{
  "num_hidden_layers": 12,
  "num_attention_heads": 3,
  "vocab_size": 756,
  "norm_place": "pre",
  "bias": "all",
  "tie_word_embeddings": false,
  "parallel_block": true,
  "init_std_up": 0.051,
  "max_grad_norm": 0.5,
  "warmup_steps": 320,
  "schedule": "wsd"
}
Each number is 128 + 24 x the weight over its row's rms, rounded and kept within 0 to 255. Layers, rows and columns count from 0. Numbers have three digits each. The size before them is the row's rms in percent of the matrix's.

# layer 7 MLP up, 384x96, rms 0.12, rows 251-383, columns 48-95
098:109160140134095104152144132135120111162108164118117128083128166143142072127120134144103130161112103139157118142164085133127083106114115131115154
096:103145152199187105164123164119128121140156145126104100107146130158157129167108100144134133128110135125122091150155122113107158133108139086129120
097:075110118165088122091131127121139158146118105124125141150112168120079108157133152119125106152145153126104141124125113123117156141120121148082183
094:133139125135173123131091164101159107122098135114112124108125145174148142119142122144125122132135105095089136151151120193130162132148171104132125
104:122131152125131135085099165090137091125132116101111063122116142156134086099133097137171142122156144128129079111153165112115118130153106109144119
087:143160120095097132109166108123121133113100181143156132120106155110161124114117085111087110143132123134123131131102153141115139148125139122145170
105:101124106111113101108115120084166170100165131139138122088132141133101151122151090121090121128177166126141099133132120134109147147095111164134144
104:060133141125152131137084150092130150174137124114117136123148131172132130151118158107136136114096113151146160105081129102112135164105137101152122
096:118106098133147131142109137131119112097145141135106137161077139142146140184128136094148173099142150150107152137080110152108139110097149120074111
106:137102169170087111112079153122177158168099136120118138110118134148147153156161114124120151144163123130118092123127133165135153153152116097121137
092:103139081124142139113122102156110143129126133132117076070138151143100160132181111115158126136147114148153130125121071119099142150116132152103095
111:157128165131063122113128179121153094133111119132116132083130140134106119170119074130159145132136144112158096119123099119135117136136115123125121
090:113144133181133142137133106133137089080141124074101118124150129148145124126134151123169125113138150119160108137096161093117132120162164092152142
116:128176149136136120104141101101151114152141177113093121148099163106153135116145126118119177150126121107157108165100120171153112111116146075137114
100:140093112158079123146118122121153133120120144123083099128124139124114115116113123110150161101126096123085109180115141106110140140137119085119143
087:174132101150145146123115101132187109159141136127120124122115123115093119102115129102113110109159100124172108121138141094098117171107102156106176
098:121143105133143182119107130143138151141129148142119118130148139135167133088158120102139133126129143142159101146143109085103149147098112094159154
098:184127126112165123092133102163141124174149134081156137118129127120119103115150143127076113111128111146172112161161108154110113121092142141137134
099:149130162111104167107128098112163143131142132126131131144071134149119085136121083119086128105137169095155111161118120135101130151127116145087196
098:127160120146109103078117123109124102100139171124094172101150153175104141109161158108140126106152140131122117142136150172115155129121126124138134
109:095165128150154153095096130099105121106148178123163143141101150145145115127120122134151140060129129139119145158133096134086092094130139143168114
095:153143096156114125155139114125131163102116156135121085146162161116148125137151063124094154152128130101139109158159143153114102180162130128095156
102:133194120116134147083102195094161117139171138114119127137119125148135115150109132098099128117116152156144124162144134106108151103099145142101105
110:117103122132158096100126122130119140155138142109101153090103157194142136116193097131119144148150107153127124164166142160112105147108123141098123
101:102121116156150098165133104117159189073139133121121104095150160169113112129162134103130150117133116104134104113113114129131142136130098077116156
109:096139130139084100155125134098167108101144168160122089070127134117151159160128139112148135100122114147135119173129090189139133141121133132125131
094:130104103139062121129117183127129189158107124096130118106095112125116145175144119122129138081134170182106152143088152137127112168128139148106100
089:135107158108140098092119128150146115102158136108097115114120125138088120088132123108119090122169120081136099137084141134086111146128150153125169
099:108099122115167127124136125106146179138147104132126112138103154162108174130133111083132146131107154112103144110077120149138155165103101092129163
108:141124154123116149095089176123106082134134116087093109113142154144159141119136143140144103095127142190130106174123135156104126148131113159177132
100:172134147129131081086119104129119100126176151109114122148123136114132163151131157093137114099148130154145102142139158154106119163107135107142156
083:144133145177114162147118125135136105120107130112135111146137126129118052122117078136125185134147142122128078133129099120117105141150100175122134
098:151122125128151118117101101150197134125106128089115074113103135111142102113120172094113140133187134145146120131141149151131130164106118176138146
088:135088124128078136092157125085123127088088119162128140115123133149120188127125172156145109134146115165142138163090115146100165132104130150151113
102:141139082156169102107118132079135090153122106124116094132140136194117104158110105143131143162110127107104102168152094112121117110143140105096126
100:113106177184135119146123145165147136159109126115089110118147123148117166136150114142103110135171111095156116122100149135113120225117128117123128
106:150138142119095140143119134125124125133088198120113091111129143129192140086140137104149115111157149113148149133082076138112170153123142134096126
094:129142161144120081144116100130141180179120124141118138117109157141124169137126137153120126141113144107149164115139105109114165129136147098118160
091:143187122116149151134125155107115079114171166113069141106156147156147125141144095097114123146134170175137105150153094194117124179082129111139123
092:130144122128090170161157115125158148116107144133071140063144130161127144138142114109182133081121171132121102125154119104116154198129151081113118
106:142127152140087107125077132166113142106161136136142155133067104141127155155139144119116159111158129136171127122119131121096136143129109118093143
103:084102171159131150133116100103158121109165145123130138114144108134109137144123122113154137080107134077172103148081124135128128144108161111130129
092:105116169173161131132142123132151119162099111122093126104144125156059112100125111131120120121113133127140112144122102179126154170162165106112136
097:175123121127120120092126108162117113160151145148118167119123147124163137157160128119125151127094096143143128105110124091125160123094131141120141
096:144137080121099100101097158103174137101161123097100100134137132138133159141130089081088175134143089123116083122114176144136093119113135121154103
094:155128131133176153136161173075097127147137154142118142115141163135113110158134128126096142131123099149129084131175119150128097132084116130145132
083:149108091113118114118125143151131121137151168145104116138111134102170110153122121090108172129142067134120097120184127151133092153100153159109151
097:100118148132124142166145174107117069150163114111108164134128148121113123122170155115142134103098097129126144154127095154109147118099154090155123
104:181137067161118148127091108104136132122109140111123096165163124161165101133136130129112127143140143112129110145181081136125098127117125141122120
108:088126133112117164133111126132132123136157141077122104158111130103100102108124142094126124124116117145143142106169148178127170167089141158129162
084:122091165115116142105155159106108134085108128083097103122129123180104185107180146092155129135144113149184106154153128106117149150123124109147148
094:124137119161119128157123147128123162131172145113148113101151141122095107148174104131096174150121140070108143110169078161134115165107074137150199
088:111158180135156105120141143156158108154120136105132133128126134127103151133108142143075121165142161139168160143119148176141081120126137139114092
108:139167153126124155128096100101122185165100127145101126122120136151131108109125098124097157147132125134114109152107108092083103141112122073169138
091:162112118118103122112148103097139158193153147135104188137102165116114135184126145132116154132105136181119107107150121170104130156098160127136136
095:109127116125099153074149157138123130083091139110150135100124148129128103137162165129129132121140144166132130153134119128119094119094112172130124
098:159118113149111102078090126128131114139166162131135107161151133127138130101111100124087160154126117099111128128162136144110086122093107128122119
099:180109090109096099125074144119131130138129113126141090160101153150149094116117154102094160123163152133097131173149128137088141113119147127123139
094:143173193167155119129112107118175147107106142134126114135124114136128138108134141124133117154160133101145101159153111130106126169125106120180155
097:115139147101122154138145094113126111125101139098108114110135162097123141107143161116134126128147132108128145147149133103159126131108104101136152
097:149178125154114125136111110151129130156101135110114126145141146135095055077156134143129150150111126080136097127132079095122159131165124141080156
092:132152107102076101109134143106097106085125166104085129097124127125122132131117173119146156131109127173148115119182112114133118114121152157125102
101:129158142165073088136070117154150151129138117105082136127105129099132128139124121140157133146150160141128102131112093122106106163087125162154156
104:134150170152116141101098177102105093155142150116119107120123128122189169166149092121164115097121120143136122135109140144111131140087172141176133
106:130126120130131070089135140181130116100177142115121104121128148150120141141155132076103145135156118154098133153131091140126128125101164133124121
115:140113169133131097131079153076101134124162113137121160136106137145143112148149151138124172114121128150139152128145120142112118128096144126137110
105:080146129167136142118155110087138095117119140124116088117174135156128103119106095119143119160181101124143067165160119178111115160134134076161118
109:096138138118102138123147099118126167115105143121109116094172158140134174128137071115118115113135101136132094126107121111126094135104124145146117
100:117181177101121134086102150177149097130117177153162132090138151133176127099129122134126142130118087167141112131109115160085118143115106097125139
088:060141088138119125063110119071156137158120138123147125130126135118088128117100118135150124109132145133142141118125130130131150103086149114129125
094:078121127115146093141143116139132131118122134118141113076106151161120141133166145098106192116140151123095118108116130152140164147117119138093146
090:100120168092142109121090106098138091140140147134155096131157161154139078141147134111131120144145148109122120115138143166121119122165125103141130
091:126120116132132148101093125176144136113106155115147126120115132191123159085142158126164145189126115153146077163156110124120119110123113122140143
107:142131153154071096159119136116127110123182137113130151121114151097138095109124144131124129146132120144136116159106126150110158157132155149152137
101:154114183129095165125103123126146096111127134132123116146135152106169080120160156068114180121165116135165145171101104145107114139132136168149149
112:134125145148107115091070172114171142110147140143138126118132158181119132114132162090116155107123102129130139130130107119112117111082155118158109
094:073131158118112146108114110102143137136155096114129115134099136111095146182153129124098135124128129162147153140127110144107119131124157151183152
078:111155111185134100117129132121119080075169174110099147149114153165094143121137169069086145128110113164164114138094141128129125151113086107123129
107:158121188110113179156102133116140105140086151140115112120151144168161161145105112131130133157120151106150152176087088146102101137109112070135124
097:157136113114069135101164150145123111118095104123160155154143159091140116159102106142076131112166137160130101125127140128120147185107166110153102
108:117157115149160117146096105119145122142156110066159088106146142123111114116119129116147117137169159139123095093108125147133148135121104105156152
104:149179134158153112142128123074147100125120162114110131110160133170116122123112149136145121093127135095139094163152114156105142105110172115137114
117:141179097110149122141106119120119150134119200130102117098089151159181111128107117126102157118196114112126093129143129114133138114107109143137141
096:142111170159126161128090124116110161089106153045101076108173139147124116108122111070146181103130113118119144120107144135119141152102135107133118
094:121111152153098142129121175134129116131176140110113103111118125127084129110115076114122150116099131167144097125142124129107116102091110154141177
088:089104092089105073104172149122116131090137159153166140102115151168146138134157093115087148140121071127124112122117104142111153131148133118131120
106:135150122153115133130089117146132133140148150106126128146130104104140108186128142102127096118107129159184088155102101145130097120119119147125126
101:118141145132076132137137109071135134135131132121120114116101132100126085168123069129119131111150129110160088115122128153137103130115158154120142
104:083123144166116144175150144139119143119163107104124154101091136140127091125108118119114132129111125108151080161141109119114133129118127125096175
112:154106117132127118113099142157127094096152123125128123140096158173116107138172155111111112138160097134125125191121128101106112127118122089142135
094:120177099130152123088080170145167117093138163128139150120066134159117158145138135108142139115140154146136142130128108116134140127100144088151104
084:120115136180078112121162105108156124133132127112146105149125130113069084137143110136139137165098134096135088114105152109143166148133134103142167
111:115100180117089083131133138136106158118126136091115100108139156136093115147128103108150162174106124151123114124140098128126127126155096136120112
111:147119126133132080090123165154160090149086143115142152142136174155147175143112114136153117176149138111133068142122149152119106157135089099128138
109:170142119096135147107108129127131099151129184116138062146136160119148107110115099129122159108136129135125148119108083150109114101088119125126120
090:147111152108092119135144134089102093145152110108126137135087112114156089126152141125131163099155111131132143138152123106114098148087116154135146
108:113170142154144117120123134058128110147144194111120118129132140142159132096116140132164127115093119093171108136163134139130177142123155094142127
105:112107193171145136114129129146132117107161098142145118130077152149135139141135131061105147120126164142142144155153124098124153112152093096090160
094:079143114129108087124111116061138084118183111099136142109136139135136130144155079143110112101101164098109100150101115145118104122083173093161138
113:140145149171100114123151115160127131105125138163130130112143137147155100098150082142097112155124187132176077143150138134098107129112141104162151
103:147149113111103102110099119085112135161165149135105111150087146114145125145112111123135162160102119153104174166157118164106145097144168102148121
108:112110153145139094116122097148142160139168099140107056147090146141115166115110092135100127134106150160115148112118121163135120168120150133158134
110:105148118138131155147127105083107081137105119085121099144119134140210106152097106125170100127112143144139121134163129139133173156117118144140126
102:151151124154148106141132107109151083181156130142081097145127131163150073115111047111133119138163127141106109134151145083094139121110154144144119
107:149102120176123166112118162132112163120132111131099146117122132192121123117127123119124103072131145133148097176133124087078164142088166095123152
098:168168103169115109082124097154166148135165137141093135156074158111153116151137118134157168103159148134094141106182136102131135140126096151158160
122:161129182120130110146135128112132147146166129096115113110102149153131096108097141108114130119109129156118103119142115129115145156107146189122137
099:148155147137086115112135137143144149140123152161138130133133178137149146161138111112107135140127122152161150108106089177122119134161113127104147
096:112162120136124134123143135100099113131132135112109124118095147166105099093135097117146108158114111151108135136160117115112163126121113122129126
105:120134144145127154155116093067096098113131139114098119176167125132153160124146098102103138144093110125124124149112121161110143164104144082168158
100:138172085129086109146111171106123101173123111150076114089116130118150162150179108118148119121160121133134105148158121182131104143127154103144134
098:119134167110148149120147133096154129085113154089139123137150135122143138121137176122171121092146173136149115147128123181124091120106163157189133
092:163134106101086113126163100094137154107156155139105153101124130124136109142122112125141137087088096145161093116125099148112136136078174127112168
105:121111109140153135065094152150139138122102123089127130129101156137117159144111117104184138172154166129139156151132121170107126135147106136144105
107:164150155138116168131080096143142100139127131111071124086133132173146158147134122148133118140117149125114122159110143159102106137144141135137143
095:107121100127159135196113178125116132144093164080092151132144127164102143126146164120146139110103131135111126155111098116113154147091159107111133
100:151124145130115131093062122081146099151133111100098081180139126160103165147135129100121157111123130152109142146098150140127067134101122131172122
096:094109127105138119102142097087118119121185132126125118105103151195152088108129104084103135131139180159105126127152132173125137147105112104112140
089:115115176141175127139101091118137139092103151125121111145149149112092135184112150149149118121121148151130124160142114121115109136122104116138132
108:113105100148071144133137153129127120111102141115140125123130121144177120147167097101103151095101155127147154137065098145116143181130120101097096
104:141132097133159134119149116135121150152129199105128149104085136128116110100140140124101159169163079146138156132128106119128139130064119143127164
101:126137145121144122106126130114122122095129115136110144083110123125138120107174112120104161094132120194111107139132122148131148175153129119128126
112:117155063130111133098110115123143138155137157129118131111144150127184133119143123099137127163141105109123129153133121105134145149103138145116139
114:143126103125124117120110095115111118121107150107115142160152160160115130120145168069139164167121085134099120112147157141130121168105136144123158
093:129120121162115104154127072094179156092131126158156092127156164130085123133126093143138166118145110137144100109091157136113145150125093071156140
093:143135119149144132155099138109116071141119144100163174109142160139158152115159120114113148162129135125142154123109102108117116129086088078131153
087:092161136172131160123140082148176159137088106143130102098107132144158164116129143153135121134107139137161164115095118120114126157134126171137119
100:150147085114126125132078139084115108132115176136134128144152156196187178148145150121148120126107114161137159122141097162095154134117104122082123
102:157118103110128146087167150144160094116127155116131144092155155139106131160188102138104114140096141128126159164127122135112123162118133145112117
100:131160140139157134116116131072124135152166148128143129102113150161147089098140132155148102141122160164120139094117111139116109135127144129148160
097:138128108139095123102110106135143147148107121136118121088086148127115091127109161152114171172154097129171104139126098110118119136148142180110138
084:146135146130152074093139126148145105166096107082131139144127121145086157139179158141118109130120124152134095118164142107120125187111096111113152
096:158188121159146157114139117147142157132154134110133095154152135097104112116141108113083138100116157151139130112145109094145167169120146163102129
# layer 7 MLP down (transposed), 384x96, rms 0.0954, rows 251-383, columns 48-95
095:127151119117125113167161125153093159096131160125130155125174157119115177132147097127110136150105112138112119133124167143145122128136120105176162
094:100113128130129167140131139124139145137124128154143151111125117152150123124103126195094124079119131179112127120161142149113128147153136130121084
091:184141075124147119144157096145166120101158112171104118110125114115119101155132176119085113132136117154098146083091170130123152149110103113128125
087:180107137125138094126147080157118170130131128152128164151119193146125119082131094152156130132100145119115144068115143114161161089129132132137123
110:153132134168081121082155132172116095139123149120140111172162131094119154133180104145091137175160132131125133140077105160151106069116136127096125
093:119122130122157161139100113146130116116113076139111165147144108140131134156075141154180117150124122127150127133160141070105138086151124153137127
099:091172121128124110122124162156133145100113106134128125098097119124127075214128084124124145061180128132158114093129149122142126090113132141124097
102:119102094132121117155104171119108090131109094179124142142111113104135126161115104107083106085162103146095143167137159141121166119162133102124128
091:131098096136108130153138083134108135174141114184114132134094114114110116156122152128162104102095101108135085136125125187133157146137169104156125
102:155133119113128119136119120107111127135123119103140125133144124155148112095148132147118153117126120104127107129101152156180131148160079162145167
087:100102156100086118106129120132106115103151130155170155140108112105118148110134161122142133162171162084180158109133137097157148086131153098120131
101:143109118126158139123109182107110102107130117179138151135119126132132093129115104130147114091113141145074119117126098128162130165119112117124127
090:103068159109108129128104131126111139117109154149148098161089127150118097136123129125145162131116122127093129140124134124117109118139097092109127
105:153129084067118159120137145140114086116116118134141112126133115111162102105137138146124157177164114126106088138122149165113133128128116101111179
094:134124108147119113128137129146125137094086144142124158137168126126126062094143133116149111163089123124155076149077132168134151131121106136113146
077:109085107145153121109160158112123124136133090178146130148157164149124128112142085126152141083097114098107160108106176169156139062155129111122136
090:095132063147156130157143102134159115126129119167131132136133109126147129105111120117144107143114139135127135165095130130127123102130105101153105
096:133112093126102109132113164079138123106137063171106094130131114151142129120119118139138123105105133117145136114154122124167116157141132106121117
104:133077079138144112155118101131143128098147149141123111087122119127142146115095148169142104112132109093165133102149150112093124127167161172187062
103:142141149144159147129167134159101097110167149165134144123117143101134126147132123086077080111150132156139134121127132123123153151149125114150142
106:102123161141131107149139178097145124103120131110145130117121162152128091119120136124153127114174137130086098117130111142115110120098090140133139
098:144129127088129168124140101116084127161108113124139133112144140122073138102098167118102119135141131162105135128102141089154129078122113146128136
109:122148134139114089128101142090121174147097136088105110160161112179126142091134133111099094115131115147102102103129096131164106120150102173102139
108:170091125141172130109175118104160144120136152132150167108165114114099097138149091150132137125178125067118124097133140132124126115121168147141121
103:140156114177111148141170171102121131112110135136112131103169110117143151132090122113164145110086113140113140130163106109075135112127120144152085
106:158133107151146113146130120119139094123149111097126137081127139132124096137115112176163147107125131158130088161152111125090126141118136156151102
091:144157159127135182120170092123106064127131129140150131132117134100138125092138121145115118156139088074163139101160137131125114110155142131138142
079:135139113178107077110128145099127127126068163155155157110133128145112139137150152160183137135101129158120138105138125090105137141111081085134109
111:138110132127118130175114116110131130141108157125162147069085107149110130147107140168100126125097156106121130150148119132110084108178137155128141
115:141134122108173122126115139125082139110141114117113116162095114131159128113120118118118115112168113125152131121126145138146149104135111123185129
105:104145095140079125159152121150150131165135145157115157101110135118138135125133121139157090136118116121175135065123129114095137144147083105159120
086:113073147114167107113112114117131129113164130149148144138164133125129181149165128144134109111106103116165091139110121109163140091108117124154152
097:078119101120109134113198137102071095149150112137117165162137138126120144119121148134122118129131165150124126137119107140128187101133145114131119
086:137134103106151138119138120165143169148107124124097184135140129088106104139123064098113163118141122149112120124144143158131102142141105184109102
097:115093116146140137100136099159145095133144110119147143156162099126089138117131139145131144122164111149158126123100128096113105127141092064141109
101:107137074141156168080123124123150110128175188119142118094114156157111135122120140103119106116101178075127163093136107143125128097131146115139136
107:133137149134107140126152126118152134139116134141154129115157138152094113076110132161122107151128097092151131060132157157137160125168118154106128
101:136122115135130156138130105163163098137150147111099099159121080097129136126105161181129072136084113156080152116099141158122116139130156128112105
087:162123125173140113123092171165091144126149126084068127100160127152121138132138130078116093124155127123156111153156092152121104130098106137149164
089:122106082111122104110147112111176076136100119158140135115161119097114165108170137115138122143096128151100143122155138157172113113176130113132105
097:106141129171139166116150123095136124148096117111104076126127151150116092127147136074099134175080123153086147131171102128139125115132140175152161
097:091130134144127088118103125147134156106111107141124132103102144156136116107120117139139113132060090128109120176142155134129111119125128168181121
084:115148132147119140125110123141123113121173144124100156110101124091094102124148126130095121123161145130170119137097122115158115127133123149142162
102:108092164158081140167100136109096151128131141116090117116138102110120117171145130093170168163107133113108093141172146126136122129140102100154144
088:125127177120105167159126057116112143135090084140119126159111143120082114101117165108157149138073131120109110109108123117140113166121115110152161
090:150094101161109154140130130130142135160090103107161119120083092129122127135077097143119142149160117134117130135139114070163137122146152132131124
082:109121138108105109101145124091108153100115157140127095196136121143092140143113167125123146136116147140147081126108174112102094144088136110122141
110:159153115106166147095118153147140076093113109117104144120177121111151135129140156051151127104131097122094136141113138106081124126126117107151095
112:158157100141113079116140090159108094110126135157088163159131123090137140135143102113146161142111123174151149133123118132124128109065158196123099
091:152137159099128133153127134114147115159160141188110151079110157124157145193124120108101133148080165140117113137147115113126112103155131104112117
088:107108138093143096147092108134117126184081116162107144184117115141094104148152169114117107120150144109116118132085182122129136132147129151114109
102:138133125117128093124112113135094138150109099166082141119117123124127132110136152115138120089130160154112091166174123106132127110123112105123121
089:126141093124095179144122112144135144102131118154127141124119112078128140184104113130127166142127134116128081104142110139155166157092157106135096
108:124118125130162140129126102115131107141141118078134113114162131081120135110100133121139101125089160141111152166161138137140176078108164141114115
094:122103147141111155085138130130121117134103125134117123130122105155139136097130118094137119114085131094092178132108157092147113127149147160121089
098:121124127137143086161150126111149120134141131109104116142127127135105113062081170093117123114105130154103142099118146128116136102142101146121132
092:136150133162083099189127119137098132134125109129106092137154144120149117146092138147124153140125109124167116100081106126145123113104138119121083
099:122107111136114147165177159112132117132120092158121117145138089112117093101146150158115143106072085141139117124102116099121128142173123118139104
092:143144105155140125135153086113120144089115118118143108147108158138158143112105132118103087123100158070122140159132167125146156102156124107117178
097:146134126152125154133117111137094147135136113144094087134168133084166155111110106099089148101111172135100140152137120143107106109110118124127139
092:119107152107110107120118119108101121114168137116152075131084084128089152148144119121147072119141113102165176152095150107118129124106129137151132
092:107097131132120133116122129091156142129112144152119101125150105101152098120085136139133136147133116098192119062128146130182131103154120160103103
098:142104108128185121120127131124104075145110130112132163122153077147095144129157092168158134130105123161130107108129106143147113141112097130097123
096:124102154127139106146106122146101113113162136121128149146140125096102152180130127115085092134126156159190088127118108096142135123114142155084104
102:110110123120141156150115130126107150107123143134097150138170073111136155146118169119143164087139080139129107107133177144147105123122116107140146
113:109143144137152159151131132130147118084128143129123128117106166103106123128123151110125144093132098123172117134142121093145116122118101147131134
106:184111130116137161131078100111124136141080116119092107113146138133141096115150057146116139108140115106104101172140166158126127128148135142108140
107:170124148126099118135122096072133139071070082142151176139171145098143155090142111119129130117126158165139144142138132100140153097126096157103156
091:110106182155113114106083088148106154131106121133088092124119138125131130136140162136128163161111123086157128121128146108115165082162108133133142
091:167134202097123141168115108135094105136130159119115143154169158143113118126157145123096128113079133136126101102152140138105082156126133120120115
105:125121135144113128136092085130094136126109058120130078176109096083133101146121163114134127112163115161146139142123128120110148124116124180149072
083:104110081138102124085119150161151105068130159124111179153108115102140111125165122162133103148129168153112122130076119136173111095119088097121130
101:107095144094114140107134078139105120126163136137127120097134118100173134089103131144077103169103118147131134108144116146093133084137149152154112
104:129132128125155142108123119084107168111166137120105124130116123144115089118122144092121106101140162116122119105162137187127098138155096133119148
097:147136145121131166121135130139099104157102140134103132143161140138141187143161116122143132107148180122099165125118127122131152111111117061116135
106:158164107140136137142071080173105126108153130093140120156126135127071130137132135115123120130071120158119104156143133136190120110121147122116140
116:138134132116085123085138156107156174109118101087120129117131173101105140122172127140114130137117145143135092133151112166099099126119130111153165
074:152116135119108164149133129108122132125133136143105127138179077105136120124110138090150114118156115115092118108166139122136140089120130148127105
111:142124120125115166168122124105148171125111095113106106145147146134134172106123122109104176150106150140128148175115119159139149076125080135143096
106:109115148157152151129106153117123148139152147122123121135147125166169139141117144092059103161122088104105123127138133117122111108110152110091146
107:146165143127134178103163181100142139168131103114141106135148120123127108110105044123147121139161082144115093126139141113113149135079133175144088
115:128112117138161151106151147105137098137132135138139116136163132111123145117123110177111094115106172131146135096112139121134142115112126102126117
120:162132101116140132134173171149152151094171124115144114138191155114116114081087104139087124139126112144145130114137133133125121147144075175111123
099:125157086094131120165083115113140118145124141142150122084130099141137127167138150155158136149111121096100148126123113126109108168173104172157130
088:162125181087169133131134137092141113133133119129136135111122129093160122140127174132131121113167096096103099155164164129161082150141087148134153
095:121117150137145102119084108092115157161133135135145152168147058124107161153108157150146155111122154128139128135108112091144135129076135143122143
092:097114156115174101129116119146134132149172122108173140098083107154116125163137153144126119134145102096135078102156112131132092181111127122120129
104:105096133103130115099116123148101136131120148125156120113140110117146130127152129141105144142101142141124113077177124114119085157143149100164143
115:131181143143146113136105162121125123115111175146144120121139158182135188144120194143119129112137158122129139075129145153100110116104112104114102
115:108124103109135146108128082118103173137158085131163135112113091153127134086127138142133119136132164125184101127147116139132145099138082123131165
089:126203147118139142129096095148116102133123164142139093094132145110127098174142165126130131135121118124100112101101146126132167130137128131102116
090:152122112084136100109140110120079131104146087097142177106127114156159102115135126134103130099134134142090146173174136105122119117102115154137154
104:110147160095143114169148112134090131150153150129121107166110149138159125122147121112125129122082140144139166109147169131138129102164122085136117
121:108132137151120075121100150154141126134135149088124131147105137166166135161094118108134091110115137124088170101133121110159123172149122099131108
114:147129159139123110123110135136091140119101069132144148136148148130170150113142148157121182165123123115162153128136110118120120125092075117094122
090:136139134118161109102113094132116147096128148144102128133170137108170140139174127135121143155113157171136113149093153143116154077143135148163108
104:128141144135140103151121153144131112136130139119147116117117159145105101100126190113118148091144160099071103053128149149115127160115128101116112
106:143132131117098115129098175124136125157058127127116086104162166142130173138099107166156142145116140150137114135181126159115142169124106107116125
095:108143143135122149122144123213110137125103099103148132165136140114112110113127096087126170148107164127149158124110139158124110096159085110105156
113:140127167124114147133175111128090147106115157121102129149152091170126132101172147137121122133170152115114158156107123138132146136119137106115151
104:133142146117082147125105156142128148104104140134133184154156113147129127072172146099095133100093095104085111100082134130131102143140112150108137
101:178140147119137146135116112188108130135079087090138136156136085152136150114146138147118157139140112138126134154110114109136123124123107179118147
114:146100117096163101151120128155151121124126095087092069158124104147101104081141117144124130154168152132158130123139160129167135118130133136136131
097:182112138081126143145202167126112135123128099157159109123094087105155091135110182136137110140108142125097114147160138107144110127136114123099118
116:136139183150122127137109155111131098178116126121142131157101129147105125149139162150119140150147114132115069132125104134093146143100129169104110
107:134125126100139116189164100128120123157107122164074112103151116112134146118103120103108098112107140161132127144127143126113111103129143115163142
117:111148160128093106106099109102094167191142160144107102062148113147137091133123122134130117146139099081136103073153113150150085136127143176101136
103:103114129164123150127111098137102079128147147140077162158122141102112132140122140121139151128109134122149136125110122148141126124103154121152111
104:102135094158117129140101089119156162133134159109098088166137157103080119136150137128131140144109138120094111120090146141148154140161141143131168
105:133145108129113129162139162192093093116120079114084141125152142090121175101093137079143128126141106131164129087141165165126172115139084090162160
102:148151117131105115170148130124107137108137129111117131160141126089113089135144123154141084129136136168115138155087184152142175133092124133159150
102:117117120083086139146154166149111100139135083133129084085101117113116085135097114144151116095154178101122136120098137103132139132145123172152113
089:151117113148103121121160131122125146130120157177131159107127135106106146137085161112108163129101075136108168097145160044126155125157137107119102
117:168126139136141142106145159143159106122187163123155127095087147151111093116139118149120105111142077113083165126144154169119127156146130138099113
100:095085097150153112110155156137108131091123131153143141098100140111117176134121130138162179119118150120115155114112106143102163130106129147096135
085:101119102111145106167143115161124115126089126145132108132143124131110193140134126137101099138122136125161123129136121138160118139121142071103161
099:100111126130142099121139084146095116142114116145139117157122098166117136129137143155111137137119132118113113150082146173135094112091120126095190
100:120120159127146125107101111111098140128085123089118125162194097092125143183138145107103128120178126168113127143101155110138158141105129163125085
088:135135087092152115161139134112149149137091119103154132146161098166139176131165132131161140133140106080121150143128110116157056109146100152157123
100:114120131165131142181094132096161091130119134136096120124128140146144121094105133134128135156112103120078127124167103182151127111151144122108139
096:141068121142094128073102110108150124117138115107184135148122139110122121145152138144103175182120117115136135120110127129139108109152130147100126
106:153107159096140152133141138147128118126107135098114152120156096107101139115160177118130159158131132121103128145135097124189120112164103140112168
113:152176134110117146138119102127148144164125136086110079123150093126118129131094130143149102108130138121164164160147123112121113122117140122182146
110:136139117107141087114114189144107126123120163124159105091142179134127127204103140127137078077136130135126122092095109134121123124143145132168101
095:137138112092147092129134109155081139124150161100120158104159106132139135104119144089150087122131157121117139121120115147118118086101167184142129
097:107141141092134113122132139143135116116114103112136073145100087178133109119132117128137112127131112119154091088108151044098111163146119150132125
076:101104127095124100098093151131105149105161169107150124133128125066094155118117129137143150101102128126057147164119118131137121113141142137137124
101:127087126120163134147156144144072132078135127134150149129108139115140079125146134128095136092183162118121122098104135137141117088084134126130108
096:113124111100149111098132157109142145166125092124139160146146097166091147106133116134120091110107172125131141174112114173136128079103144116123118
097:129105144140128142135130121144097121127097080150112134107116088155144140143146178137146110132089124120150120172139099139177133166135103191162125
096:118135127147150140146125122129123159132196147155132117145113132087099102129107132154139112117109129081103129075129130148113126152160131103172120
088:108149118105110102114156153142111165100127105148110132125152121126132151149088156129119115087132172099124154167121146128146153145144152140114120
099:112099157087133105132132151112114111117163125149107138124086139130135099147149139152151107112151152087114075157144169171119137107124131092161119